Part of a small language model's weights.
Size: width 768, vocabulary 32768.
Architecture: RMSNorm before each block, rotary positions, no biases in attention or MLP, attention and MLP in parallel.
Each number is 128 + 32 x the weight over the matrix's rms, rounded and kept within 0 to 255. Layers, rows and columns count from 0. Numbers have three digits each.

# down: layer 11 MLP down (transposed), 2048x768, rms 0.0154, rows 1202-1247, columns 0-95
# gate: layer 11 MLP gate, 2048x768, rms 0.0203, rows 1203-1248, columns 0-95
# up: layer 11 MLP up, 2048x768, rms 0.0205, rows 1203-1248, columns 0-95
down1202:142137092135122164188113112069167069087133159085141049106137084139151125091158068122120103116120152102102189112086142129187084121155120106111086096112186108105180164121084149136079099108129147144101087099118152174179151115138153119092095100166181180100105129147092104113126123101194096078
gate1203:100181132107129129116150114114137102115119084100147162110099171144198134170081144113078160133134075088123125126141166130150076159109118172097144051126137138170109148107080083218113085201117128094144162140179137148069061100110166147164134152171113161120137133175139114170116137113186141135
up1203:091116105091139120161074099117107142132138162092192134101147101191113151121133082055151091150144119092136107152105110059125162104110125076153149141116159131077120196159147118088120139097163102121145105072068138155074125105138183140153143135140100140121114174132105132137154121109141161099
down1203:120099151152061120126190096090129108140182150145118071148101138148156128120148112153100078179164105089097143107111100161153087133159099174110054085126144121169117131169132161116065106138148187167125159109154137160098151142151084130132148112241136158106107089107106132147112110168162145184
gate1204:157122137181099109126178154125096116175166153136145118148101143151217121129175105082062156157137157161137112138130110115167159125110133184118065145155077125133165113151147172109133088147162137117120130132142105200126124139116064147149108134217111161089096103183132130101196186123140132164
up1204:139148070170108153113094096161163122128104113145138177105178115077161158192099144142150019156121119124167179107110127123082185151194145104152126089133114122166132163138168071157133078065143109099171141166072171139147122141146100159124178124083156122128146125219121148165062103171142094157
down1204:124094159133082070107104119153135131116166097126090128164087099133138139109146179112153082149065115105087113086084130134114105082197150142120131173138204154153065152116148113128138105141127166159143190166100138121163166142140177128071208164144122119112075147088155173166178111104127079121
gate1205:174136123122129160081136155154063103117129092090102124114161116120130112074134101111149142086152155112109132114146129154096109178104088118148071063168172181135101116147108090116135176129116168158112120115171138158163122107110131140161166110141128209124100097091126138126099146194116140134
up1205:129139107119125174104091074097154158172164161125128081145158130149146149195168141147125108104129121147133111126107129054163133091102107173136106125158100077118096117097139102088100092160162182109104074106133111155124128165188151105098162150114126155174127121137101105096166103129130160141
down1205:098162053107118060165186121141114141161123133141105120111102109166163076149093129142159116136171171143124115145136104150127122114152118132200125162125149176156075109123109091152121123165194184136117171105080153145100101115100110157129135113165165081124098134158077127083061078082137083101
gate1206:135099123086068099161136084106066129153175157186133165170114106136130159117175156069112113117135102142055121079089151062122082112131144113102142126157125158067103114123108193198110070094095130091116080078160129116112131093113054094146104151133151118140092137171096060072131104139143115113
up1206:184062134132131081144144102107136165106152071153089121118170136183141104091110113114084129122139056099155117160128136144157117098132136160149169138114090110091113074108158138154119100111090127119064116180067133110114108115115159109097156109144091065106182078113129106089073111091164136124
down1206:130159164134139109130114179091131127093118143117140126174131123097130096140150126078138128124155126133129046101062124104109132143138119054093131145089082125215156182127163096132176142122136147111140084158128165113093137194185099155090095119111130155104114131139154092130144136107090103118
gate1207:153160103125169156115150116135199166128106142125147133131153109179147098098110203176133121097086189083109151112191110151110116105118113132189101136111150061112109111094153149118166146109155184125043075051140107093202097126155102123127188153132125132109148118098124134079094119121111137125
up1207:115168137162043146166168113089108135175143163102140121090166124103133124158089121094135120122101052116111143129095140145162070094130155098099072178135118091128110113139148107115076159150105102152118119203089170156117130112096135129132102102102049132108138165129118078156123109083135147134
down1207:120097106124147108133108158113108054155139190119116118132114110094110171103098135099127110158146153130137071140120135108135133139129094112149122079146155194094060065087128098062101150116167074091108095129134141103137169139057142116093104177133121109131126116136108125159134145075136180079
gate1208:117143146156175148146139145130146065182160165137097130124072141139158134085162124133085144128132164127165080133158224066156146151151134143117137144159125131189064166123078149133115118154169134112152130169071125106108103110140140126159110147163137139155095080180107070096159164098179140131
up1208:140140144080124162056205115185096147072085131112177135120127088099129082156143111095196122167166176164086111095127070141115105131181121153141106151097148131132116119133185180105167106195090082153153171065137157121120175069108177092117125112141096112113074160084159151124087152161102136096
down1208:137125103128137127099151096141149133183074121133097120105137155126172156088150083120169048157128102143121108085184147119143113129142154114189151106161131152165124160083184128154182148119133108111081142116137151125060136062113079071139129116101134130142123118103166152154124159183104090139
gate1209:143123042134129089075143163206116120133188134114152138103139183151132032175131120098145166130146152159156125099112138133125148149080115150124121141211128148095131120121123165139138157120176161100137126109153103141169124174152131081077147089187058073112209141152027115128144155130131160128
up1209:144155102126085143196106088121145114132175137101125117050176175101127114177118128139128179107092066190160146160129107147163129173073098173208051160119139144089131124180099147089124142121154190152178082114147137131151117096090184107133173161208098129154163115154135107130150112109083148189
down1209:130103170210157135208065145079133111116133102199071075127079153099161116100112103185097153137072096134108097143095124107191098073162127115141145131142154107099126166098115148139149170103094148112090065187102127095072080124111130162107135193105133165137062106145123083074121125147102147142
gate1210:139136178141122090174122139155164135153169102161091161168167148165141104100095153082076128137151141112118074120167156114131069144140102132093109110094201117132090158119119179149159117162177148104113119150155119102108148123138103124191095150091184134161177126138094124156120105135120130152
up1210:117088139123144112152114179133122166163145138099170170127134100190143124167124170093161138139129129097157174100112092134125090119140087088119116103140162162153117134159138118158113182155185136142089174131143183070100123143099111121143096115100066133160171071088149158167112091180079110132
down1210:096138110122134163174101171139154107109118112122178124114194090127156084139163151083080136180127109137114139126137169185106146121070069115111105083097066117112174143133154134116156100126151120209108085116106104132081119130103140146123112160137134070102128124150137097088118128201134095136
gate1211:148144047182075163163146174092147118136112101150104130115132114116092124118146147114156124113131115158161099118178086087153190142102123198189116155114119092140149117075137116151164084176142158118122164148182120143151137065129154083138122099187133097136124142161061145107203153136160181130
up1211:133139090124174124132090170179115180112131099140085171095167117129126152094118111178087127183048160141142126146095181124121146126159097099135163065177061166134143150098166126082119098091089169112151126143156125116131092108095103172174073084167127089147128107147122131136198102093139096139
down1211:154112070149079179108175125137128097163161107130091086160092071148080185109155136106131128060089138112164137135119187132152145146089098175166142165104164129091126078092118113124149085150129129127097133172131104143122153094176138079139153139125143103187181122120088175167132100124101162123
gate1212:160148144114198119125104144151067125166111122113077110175111107165144104099147113148114136124122145118080094135085140114110138172147184116162102091146149070088131151123099157066156111112148191082124100100168119110128119120167104126194136137097090128148062102139130135170105075132096186144
up1212:114140191186123141146130178089156129156084183111156141163148125132142097153111171148155152097121094106118166165097118030113167103102137113121138176156117101100130118136149093176195210085130109072134106111105086186064122112158087088147151131127111095143097080137115136169131151084151112101
down1212:110065106164152155173131151131078185135116142109128081128170128163170082143129067088075127158126000103111157063162180202087104131106090111123137066160238135114138136063064132094147143145079107122105107157156102069161168118062121208123134116127078109081095157131094131120101108169168109170
gate1213:148099127137184101055090121126101098111093154164063080121120129118155127174123172167132111072093127114117124083207092090108168137126103084141104180160155115125149136119109148084112054120116139134112162103103112100063146150129177140098085162141166096116227116114149128066148119127140102178
up1213:178167111119111151087110153099119148122102152171137107087139114181164124140137171119135172154197104143104155101100109124080150070107149154108158104153115087094122149143085116084123092162062102091141130108157104145119125072112099166098128119133122145187136136140110173098076180111181143167
down1213:085158195140156143192126151108113227109181132154135099100135116093172159113068079088108175127094114120142111151157102061124157176102123084181139120081133131113154080116088144189141121101120146112113119126151122168065136171131175125159140189102119104137118207143112083147164075136074154125
gate1214:134140192076158127129091129114116124153111113086111166138155104138112143137104140192162144098142131081112141132076111115089138100109086144084147129124092059111130085166161168143096154135132128108116114125139114102118131100125071128184146129095164110115107087121107075108062077055124117159
up1214:070151109164103101199157065098107107162058128110107084105133142090158148143129083126177124163192139075153151137078094156112093121115135112130089170116052146169106102064154049081164134136105165118095133109112109137080113098101140188135126112160131140082119106127111138138134185086053069119
down1214:159110110148148158085140154136126078128135077140121167137178124160126115104154170073091113112077137108140074070102122120152110186143149123150151141142089093128126090173111144190141104132123072095096104167069153142181141106124099100164131101105133155179083116101095071124103102127141164130
gate1215:124101176104139171151174179159173168185117071099124097048149180124105045067147126151084088140238096190154075100143104140107204186137117145132164113132144136164184113197128199102159161139157159164107143075133149112113147206151129094126130089172120082101105116116098114145112159162178114165
up1215:120090151158120156155150088117167074158076076046081057135134087152176135079097087148094153117134137114175135178115132109152036127126114164052135133155201175188131187193156120131213154144131179107134127188158105090154152149133091104110100138081111141138118113077134206135079082191133066092
down1215:111138097197068162164111095095162110220132131096143073133102098109138148106175102094086132148138171135106181121087110100143146117185138076141002153060157129171197156131099138118145128096180146172103145111149203068091101145133069126155151128061210183078088138153170067087157146110141133165
gate1216:114088154142072130134161119150191143137161138148100113147136104102214142125147081152132168120143164147165144158082145077126134192140141109155154137165189056145163134164100107106091120112113121109105100166094140132103131114165096100148091138180140137169164075150147120166162124178194178091
up1216:084170078092081125111182142123142169127055089136137109109156094151148153100086138164121071120109142113119154157139137104133144138091143120111104088165131105168165120131096143171115128112123159089135132142153132117147171155129088094142125164173052115162176154149172108106148078111091140098
down1216:144084090118113122111147119129104110113131108117140109145077074162137125135137159104146076086081133100088139104157134123095085095165123136185110085108150124093078107145190095095147128153126157120113162219133080081121074114114133191100176096124129127134099075145135083127174080138084127117
gate1217:146117156116193136091152188115124148095107106116194127175116168083137131098153111142123102135142126079143142111136104131126080114176076063122166139136117131105143140178107112113133112092161160105084162166092151162162142119116090141120183093064098105114082103130097081069119130150152071135
up1217:104175120127169139068145120115081120123127160101164114137085207122122210093129163166117168136148146110114130132114166108141141157105113092155144157093121112110142132158156144089096140097153136103173088137097140146133096085167128150165119104078129082106132188148122125147123169139153140065
down1217:136186145148128164070174125087141077103116130134124150082174056104150113120125099118149091010097116198105117152100162087125148157134094109193108131082101086155175125124088152145120161123108085077124143072141130168081108139093112140101142102096178121129119119116128133073123057108073142128
gate1218:126121099144091141124107104145159130168095187122126131170150104155113143104178124148059141069090162128156149139118126125137098099149152148078088087102127123140171122069084124095092119099171160127148089093151123117154144131143050142116127114151090170116192097126129083118139112158140124094
up1218:186155171097181110159139115151100175198103153100145127097172154096125163135156159171154192121157119106155101137143095091148072117078174156180145127207185186129054098081108115155104152165076102112131138100175116159077199104122128149087127154128108171148086121096117190128137113143211139169
down1218:145081166158154085121108144129141178105109124142156138143212147121211122139136157154129151107103131090143140094119144160072128109156089081167145156146111133144175146110120130099125133102168123076080097186136102152121146148067061083159147084143183119077137128076084112102121125084097130066
gate1219:105191162157121098140131174099151088116073152115101162134124069181158175150156126112178159168153159092132050113114058105155076160159192132146093154139069107115153108148140166134081142110109095093133193129149125138167134154097071192070156095187111146143148157152157038141099158143094165107
up1219:120166155161189137131102114126143070179116145096166172112106108120078164137129094120175131109152112122101076155111041151124137108125145081113108109146151101128132119099133156124109198088132187116106074097113088129105140123090088104060146049068105126159063115203107141147110154082147147090
down1219:151130110116120099140109140112096099120157105126161125138165118161176145029168111138101136112051107180103202198132150175180201154095107128138098151146152057173155157144185116160142133105122088123189175147142157157155168152151163145112175114139104129150093149158120176114083090058103169142
gate1220:093120175134077138111146154096149194161165170130143154105111127146110155163154139113125137183111108167120150159145141104107114138115158077152092132167096135154173113106104141111143164122054164100095133116113083123123128189120128114124171145148088111109135106123162091111138099121099109138
up1220:148106150087129119105156079100114076068148116126179123131082135151115107196120187071104124132133133149111073141100172199139159092141172169145111134115061144113120141075112169107142140082129103135149174159116129120171098104132118103119217135090032150129119170111178126186141068099104131177
down1220:178125121119201145113113153140114142091171129171144183101168128099131124143102158068169122107140101162110172109182085135172112110063156125147131135142142143102114117052185147160095069150197127099102060144132116069149107205111112069143174099120112123070163168149126153171148180124117109160
gate1221:154142145174189093069144156111111145108118171085174163095097116132129125161100107125150125109088117161125172092175187138136088159140098112137110126119110138159144106181112135134109110128120100143111126138165162135130092163070103204114063087122106149086107180129178178109112123086045150100
up1221:132097111052094133120113173112155131128129178123136097129136152115130120052129115079182077139132160153154148180126104081173146139123164153089091164174092114144165071148141131159110070136137149110167156148128115088157124136125086128127107148067150181096106137141162054094113104117145159156
down1221:125143119129126123152111118171113164115111095092132212106154111130101108096135161128095119095122155086148149085140056170134049171162125159098154124115106157108145151151147159115093106136191084152155163134129124126160114189159101140114137122082143104097103140113084128091140088148088125120
gate1222:148100123118128094150151129162098147123173114130106116106118130142115137110099120153066166141114150140110221144182147091071184156168102194066135158114133119111142186172179112155119122104131105130092163107133099135124107078131111138109107100172123135145117151139141152168115117140185145081
up1222:040081109173114166104132100089084085172162183159095127126150133103107130143153185184156093090173103085101099106126157163176129062193104154096101114200180113123141155169142159107144116159076173142143118102077106141150161105085162083096138115105108127065079114132138117127087157140149098094
down1222:137094143075148063154105109128144067175145108140133142102127169139113135143111119078101090157158165117131131161168096160161132094163125078032148166161134144165127156116139115116082141112120174136140135127100126183144148118089121141123160146173105111137071134128173138149119150088122141084
gate1223:087087109163140113145195151118084092133127124135110157107117084117237138143106109101140142180093087134020144143154123122138189103134099186113152076154156110159095140069117125138157136116059115120085080124190138142143125142131045061170108156186132126165150079164102153182145151105091210119
up1223:120095131142127170185202098080132148076116103138094108164113160136172148127093136122057148207089087115071077079124167176146133126054131103152106127131074134152131101084114084161136156104099083083117148147151148168172071120115149137168161114152143148131121108124072092147073115127154178089
down1223:127135199134121171139126121110166140141074103125069104117104112102099143055181160136110156063126085110082105094177116158148084184149112128192147174146146110184165166118150080076119107100151161094135141136088117156204138072173064107126159128069109137136152173118145160168134160153165160061
gate1224:064141116126095131116119147096150090108151130127138074137094118139132145135101174114094159097129131065141130111191119088097061166129130111126113166123088127099083093086078164154160120232112136150120090096117165106076174127083186157164128120118086200152179126149064140139136094111135084185
up1224:157130151131102130112110104176102141058166136094139103093212112093189100119089108128150180143125094112156156114117098108128170093159166091126192131124158137126147110112149132125104149145138141179164116183113064155170166090110164120101130104154072126107106138172135138129089130137132104104
down1224:123119139152172127081136096084186145159169130144122115072145067102111098150085186163130100136131134162134163077114149209142165120175149122147154107137129155125135155130178179149105099098125153155107164076133117120199162115186125114106166134181187117108121112141136148141132154159102182168
gate1225:132096185129184080093152135153109085154114115164099126202077102103146173105108125091117158090098134132087176141149108111148166086141079134078102148088118098106127151048079093107097120149149139110161115159104149160107056152150151189126099115151173111095133176162142078111070127116093143115
up1225:077123145089170125124182131188125096103079140094206154109143061123153131157145107111156154159151134123185114113151152117119168104077126114120144100110146134162102114128102102101138202149112110218139131119119115099148121102082114127043142121093121120123124137095118116118190170105127197152
down1225:209129133146102193144162094058216123167091162048137114103105169084075159104161139144131111114186130083160133085104119109128104129125150138171136148188157116138129089146122093169090074178144159148128141129167130060201093135132149132085072192088095123084144074164179107113097109104154169069
gate1226:102111090123128095111156143132122063142140151138120140126151130167141132098085135180102127055179128115174101123134182137153176092113114101142112142163127102120147080114088108157086123081121174181133105119110151139151095150144089055162114115194117130162136117167087103118177122125121158057
up1226:136115140157127167092099127147114148130125151084144102137102096164102154099161117111132106117178138138160113122135106151095122159166129187095135117160075123131137157159185155073142109151085097135115140125089113104126127141130109137178139096112147090092103096073097168070136145137146149098
down1226:123132059128140094077183172138128108146165110075103132132128155153163124123178130095145125140105131066106103106137104076131126150133109105091109132172063140133175117109177127092114095155189062119051180144077111135124133141117146114113191071135110136115077069176091099126145125089092153104
gate1227:130052149056178129140179148074153107096150136106089076081125100121126142156116141090135083130181137075199127114141133164170105137108098139145088131100152144108159087122102134120063127124085080143106158145132113140101141110092162120113109074116105130127154156174135103087168055101138141093
up1227:102123109148115081084132067075135135144207167098113112148118168077147096140131058144122086096139136129103135079123116155152164122138099092134136077143198092162104112158104042155107135128133126120134105115141129103060123148163083135123123109115135211115071076121119170090192172141134156104
down1227:142178100178182144105154228083142116118133146128150132109107084193106116145112160155106193105131128158143128162115141107089211230133085118125146111125143121149138125086140120084110088091172092080111075113104120118134054129098162069128072112150107101115160132130155111132078138155055131160
gate1228:137123120191135145113100123149168158145119115170110078130150137156177122122166131087126144144099119107106117200191205108107129127117074103124123144164131157118130124131063135162146178139149150133194141111148087119163076115068137117101159116118136123130113077179154101111138101116133124105
up1228:119158150125119153142138078138147152127161125162188094123131144104197128085134167196070134164147194202116122113152158093146133153172083145154164114183138168119151155111110105125100154147163175116136103155159110205141152121141142043161134149141168144112154137167122095134131154191203069123
down1228:091075006081189146085184104095147199147057148157158116167153209101142066088076125180125142158141153122125130088123102057068089144070170163121121092103118099148129134100135133139121134100114151128150081092126130180120064112139178140159109151111116153086063188105178114129175144129138175145
gate1229:151105151181111121175056150122097156144128145111182101134106173085165096124196164127162175152168096132108158174139172117123150122100124148150125134058132144113128191149151142172124092084085188126142136143159091107186132142139123135109129129094120173081133093101181121172174130143115087120
up1229:102152128113113104041153143112118142087104118146117078093120142112120148137127181143093099136142044157163139114147118129102072104160152141110131137072088097106116122148149130163140123132133064131134102138109149086084122139138093111088144097113117066194165119184177140086111104140138163145
down1229:099096090136099166099125105141170100141117165174136137149179134108075126165080099124098061096124179119189142141088056117131146165086132116092155141125124145161115085159128153108124149157160159134148108142149166178140115164135118156166101131162139126083115103127135159102160169130146174102
gate1230:136126139128157060113113125182098151082155090131125131138142119116107126102122144126180163122180117144158127108101157116133065175142165162207110145136159148170159118143140106105124158108115127134174062149112137146166142178150144103122093101151157108136029131129115134106174101152135098100
up1230:170100081127090157124136101121171088074147134087157102127146163157131141199137133130101130057083136154138142127139143168143088146113116114166100181161068109056131131130183069105078089160063159181133127128089133144073160067127119105075115184090113136117050153057117143059087195055135143173
down1230:117135158117102090128095107113075122107150133218183105150237151168167154209161163187104192047080124103098079149095147138109102043140167132121128141116117085123127177111154160153137062133132130098070163113051083127139187074132163150148111133090143127163073110127123161134130139084156178089
gate1231:197068111133184168143064145105106159202077145124071133084105073104087125147167146112109082131107108092164150177110120084153144130112146136099147123074133160117124145133142133144106169067161114075131150077084154084148167172142145153145100089083140130132172137150084139116122130124125143171
up1231:115135133139173121144124049145118109160120123086116113117095131144074085144115158128085155147083154137066141146135149158131134156108129127082109156146156121085090196148113131098165151084152156146170158128171115082124101098098090146157186172046112099136148120099097129164114145092130106134
down1231:100132133156124168123173093106131110123128044077121126163133063076129140134079128153135140085149185110150049211115095113094108071137109140105054121203130117114119153100125091124170078129126151135098066139110089159175151192135140169118159133146112116086147089072108132104118092109133154110
gate1232:151166121147137125127160122051161103095156139153082142124149142119159105117084114145128123115157126129087147173130087112185134145138150070132140175185085146087139129125128106166188105137142122113114147125084098102135111148132180108130087106178109120124132134109050115138126097152108081134
up1232:125137121130109159160122067125135148072134090132060166129157146099145096097089146137159146161128213195107088066125147212089148103111151103122168120132095071176075117120107036118102162123120124121191178133140138101104106140101172079151104125154148149121148165093097143161103164131139171088
down1232:179067188137137138125130165105182179122144133135085116086132123127120116119155124138129098106097140117086154125189103080127133133176119084124082133105120169146125101178090156085144107125124143164127151095113122092123161189133068081118136176146118120145133094143114174136100138116089126114
gate1233:166091098147195201141190137143115134168131090146112070088163138115147183143075125108105193099129114137136122093094109163122133155122145170193139147145143105155046099129209168155115130069147111087128170159135100123105086185137128091162116113131133166099105102117138120141131165156153089141
up1233:124112113170103105071167070122075073188145156157167035133106127143072124175148167195118063129107141081095105116091129169144139100111177084140086127138139154093107103162117109146164123164112100146108116152181136105175033147128144107105141108128104095191142093090129136150118074086083126119
down1233:139123136149116142073098083074136139091091129150117093114139115124138141057125115156138182179117093094168209149096109135126121102153119089147171069130134118131082129089126154095201097105166098137142029101139117161079157088157103103123097087147190115099155092122114176143171131093178103115
gate1234:133163093180128176109091079090104099140085101148160118138129137112132151134112122150155108107117143104140132111153102130140123126129190129119109126071136159085143141124130076145114110135080210072122127123088140146172167153148153159130152100136114099134096104134070154157120120124091088155
up1234:142136129138155110134147104140173114170116088099117123098186051171109145181118104129174100151153115133180127084144173107124111112134096133156134140107151133164140130151103103111127152120021123223111111118162139171131105114113185153114132143115144133098140106159128138131142079184100125147
down1234:171163118140140157127092083095141130107145162106085102121083155113146125107143060111088110147170151139068161119085075125133133161116170146120140102130160089071111177000135121120137113145101175126130085152107103105147157114163069130084102113126086098193126107158120181141185161151048127143
gate1235:134157093157124119121171166126137181118123147153119155143127121138103130093149134147140110150161126080124141164115152117081122080131129100120177090178150126175169171097121136137133107122112137132100161097151104163138123130106113110114124116097167101065112117151147136175124095141097067141
up1235:089194109167168155101118138113137111141171126154152150099124115121177173150049152132142060092132100074135070169111084156101086056128143075145160162183145069150116081096150150141103124114199166124148144122165103103128151104131209127102097123111111104134151127132151122113142123121182159211
down1235:081179116217114115116078133103104121144174167144063109131125151164130092101083074117107136168122116156045103132123154133115129127114105130114157140154138113197152092169076152145138141156144091103117126164097138179160141094144128118108108103079168135085087113113135178119179122176115159103
gate1236:060159140163147146130143155097154126134140140160165091092139143102124106114116030100131143104113130113129146123134154107101187169135153133145119108104123166126186101108118105074120119077139160147151140134067144135114052154188136130156187174084181123104181165140151072056171150133091114206
up1236:158135125060091098091103135172096112117113101144140146136167131145128147101069082114139091111092131074142160153176108096132104141151109126152143161135127212176183127159131118120091094090198158111175175133093113126092103094130110116096164124156213133130103134124132166085146081079135160097
down1236:076075157100119120113112185114172096073076114151113145210126160125095148141123159151135130172102062156154055084064128168106133152089111174094159166102116116127153110139179102133161090139043109127137168150084146085142138094118096143165200116079145144110117168112166093143138104090127137147
gate1237:170134112062136176106151134155088153162077063182147154199182134138151082137174149125090150128133117101126155142102119050153166180077080118168174153123099154139171127111095111180132114106127093157121161150158126120150109105171197152105161092097167102149168140122105104107198074107204101166
up1237:191160173093111194144072169185179147109143091155148180129150115132084117108117188144082084181117177178089154121153198108092110174130099184129143146141139128153103114109132141103156176118174184103120149196102109150163058144177169114151130111161098082138156091096074146103090182090143184114
down1237:144062134120120141107161107116056121075152113147171091133166138157127173173148120115075142139148140118099156148202126095142117159080117078126108146123107175079156144152138114173110123128135126021196156196147129131070179103091184167097150103168146084140110170168169196099147109168128154138
gate1238:169066153083096158152124132149163059124146105112128117135125113145113085173147086097134124168129087135105123181117180167074112128112133120074163217135134138128085102150130182161154171146147176036129161066147115136071128136191105131166173108155106111141177144132056140122127111160067110126
up1238:091155133122158148154129091095188151139112174099086125176085186075134185126087178123192125141183113082143106151112123171108082117109157075118096110132125137138130124125087089096100161114144126110148135221143107085182177134100131157073086105094200154114138108114140080138106123078110175100
down1238:149161110064143090153116096116174153107082093138151132048164062150116114146076111084153120116149095161126121068170139164144166108108127187083133065149109081166124144139186137137102149093141070120088134101136094116091157105169100130148153159155121132047101166126062122094109113141194148108
gate1239:157139173117140141118187156120189136081157151137141116131099151086193108115144098117133163143140104130168107098143227074109101190098188106105193098103125170086142208125164085088096133088100100135162112220118180154124098178132117207107092107064122187118117165096145144172105118089110111087
up1239:111089103130147134133086142166159114101055114193158161084208124120120127116168140104169133221115098140043152120158159102072094166087148091088116084099166156127105142128173125135162107084129099107131132145055101198155115164053205117100104142081126094103148127121124145192120114099060111112
down1239:097180150094143127160122146123157209090192083090184161081088134135176109100124184150066099207109164106132184071104115123062123159081081156108176158171136106079120109155144124076142117114110113109155146082112120131127184134183212171155112136142159190144105150125207121082060165100128113130
gate1240:099073146163135098132139088100136133113103153181128093120165140147168106164158110118093080144093154179181122109149093172106121096054104160097127123096125182151129112168095105151079136125147123140120140176175111194152131101127140137154082128161087140118135133176153117149180106086126102121
up1240:112101160152144128085118113056154141118139141179088175117035123118184088084126161140156141137081081095151179117130137080095122077114097121125061162152147129153079083106146102166039158151132107120119121152132160138105068143139147115096092140128143146159105075163136137162156122126130123101
down1240:111153096158092126144147182120132130048109105165208164118131148108159071089124102069143146079136124140102189103117091206166108092124106185169161105098114113098135133127078078132167125155117141113140103105134120167100067139143108130128129138130113135170082161128105100105160149081182133107
gate1241:177191148143126106139105162082176087161110125128156103094080071116183115165093111113107191147133181135108116193168154135107149136131097124120083139123104112087169072111154113091128158127151187116125128104081143115076084129113194127064150121156160144132157083135129146096124114123118147165
up1241:095146122121184088100126118104059114094086153156133158128123164128145143120149111148163120125102136100106129104130157130087140096143108133113078114076162105099109133120108034161069131109099161130144080126126083120150137089098153150123100146128094141147104157160078117103104101128180111113
down1241:077121117036142138094147088126123144145089109171130137154092155080095128124202201136120060122114204118058095162133131146167103074134148163164149157117088119196113131155107124094066115142132160168104109086173073148195179159140101166142134152188145067143158119134132160133086152127085140141
gate1242:113149140095154190088150143167117109169113156157078106055114148127206053016155119079085129185153101189109173053203093122133171147145089194103181138130131104146153157109161141098155211133117221073073157093119089141123050183079144129160123162104142050126138100130076133083091128178124124186
up1242:162149144118139079142136154135130066096100148138043095107180112144118135123117140105139111122116155096085076138079109107119103120093131118175153139132087088157130099125160190158135117155166151116166084102141170145131116085156104096116142109102094127108098165144091168095082097121134158125
down1242:191124052115068124084120151183138154132111138139171154119093136157095065174128087138133166048131131174141120153098127148132114153158136114141162172134124172116148158111054094146020144133121139101116105101062143115095125174077130194066104113131047126105157132140111135100123117138189170108
gate1243:107107138098190121157129112104178115122166112160096160169113085180139083166147103135071099091134149132121135181138152044133162161076177147140122139096110090113182148179133149078120016063134090128093130118059181197104144108102128128133144037238156121116127177146105090161123153166081167160
up1243:098191083110068131100034108175121132172103142072131158139121125146168155155188093161101156088089132136132128141151145141089102064065110178137104126105143093139178114142128090117138126125191107144151110112095086105195107093072082157089170069144143132107156076129204081088125148084156114145
down1243:156099180199153122069073183122089091104158132153129149189119113108066114142078116110112142087094091118126117049062216218120117067114090102132128125137136111101159120109129144089154163141148155121103188181117154113148145095127153186147191162136154135072104140063130139107102113119160066117
gate1244:159119108132132117141165184150075147116142156147109105182186148131100145128155066127107096156062111127113159089120154165106123118129101167161109117139188164086121126140066101135082091112101186184140081127127138130161065131140191070194096139145090151121144181111124116156104162118099159102
up1244:146122153137103078121070113126129105129185187124180153113159120129136090176089126143096095130159149096116116124118147135137122159139148096129098182107123061129115118083139126170081119156176147113102082119111134139160144153165150125128191095102123140154088117167112171079108146132176119078
down1244:117117134101114124139142184138114130166088146094084178128079111203138113131138121135090161182182124147063091108121087136142151115126145146117132139143107111123133090174147170136105140128053122157123150078168149159133173073107150128133123133157168065154158095119115086166095120139123101154
gate1245:122111079133176089159119057131187152073158084140109094100160156154088172076119117115129111125127152177115129136173141129167155093139163138106105103138142192131124117087031126127097128146106149068114054121093154116137084114129149118121097150188112101120082175130115139166085170125152102097
up1245:149148178137135115122125142112077117176105089189179211142163124172165129122125158121128154066117077137137111120091127151186109135127121101115141098083093103077094100134177097153113143165087087152171134184149119119147120181104162117162152114111162097104104154155205144148119100141096144118
down1245:183230152109114166138118159084118134130113073094081136184147102191145097092142150140119088098131103098137172177145068070171141101118144163137126135100189105157149100193104120070105109135161119159165129148097121102158138179146106115148104151145201171124175104106191154034140126166161075099
gate1246:137125107137199154145183112151110072144093090167093085155155120185139140193074115127086156163160159115129086092148145130152163117081159124118107112142102110107080136129104089101156169113138092141165114207088129149100163128152123165089158110123074131054112160091096150134107153138152118097
up1246:096086092159162081102153131130097142087111116088180132110137099167089103141128114086122149130152171110120105084094134126102137077129167107107102132142085144103159094125158114117206140100129152140135096168108195142145168130106145127170134139164049125155150143152168090134119118117132160142
down1246:097127176162090126156133150168119113086088152107162161145170129087133151088196132090144083175140107108142119133140128100131134162114089156125146143151095161116076164135153100094135114121148173148071082114109121152071177102142099135170065129081150131140125129178120116107135086158140146086
gate1247:149161119138129143122108057132062119102117105137163138119080124160103112149137156125182164086086122134140180157147165128158141122139112052045138079130159100109087149085104102067114094160093147160137165116125156147095100109211118139113111172149167172122103112086143093123173114171123129179
up1247:133197120106066136167118133129178113250171100112169107124084091075133145172089100143137098153096148119147117077097078147132113086137142162136086120133077103115145097102164194096151150111160148206107113164107132085131154166164143135158203133075090131161101086104120034097145122115133127104
down1247:119077132119164141095117086136147168097100242134137151112089110152123101087125119120105165173189123111134160156126106124172085199158136149052171132131137106118134120193104105155072129118118115147157156140102120128153091134148099110123138096125120120193096154109078154139169140124091087128
gate1248:127125098160145136099117093124121098154155121176096104128163131114165098151124134149088124083139173101090185082106172100115147131112175124112150077123142071086156143138145118162141133129086181069113157148121124152069152127147143077130094109131128187118103135116137141100188113150107166148
up1248:100109065138136119146167084110106187099120189139165168104188137079136145141093097149165104111093119096112154083183107172127093100146119152140130139097126102101097115132163113111097158155163127132094128125163161136152108136113108158117105077137100076153214083105113123120131116163154149089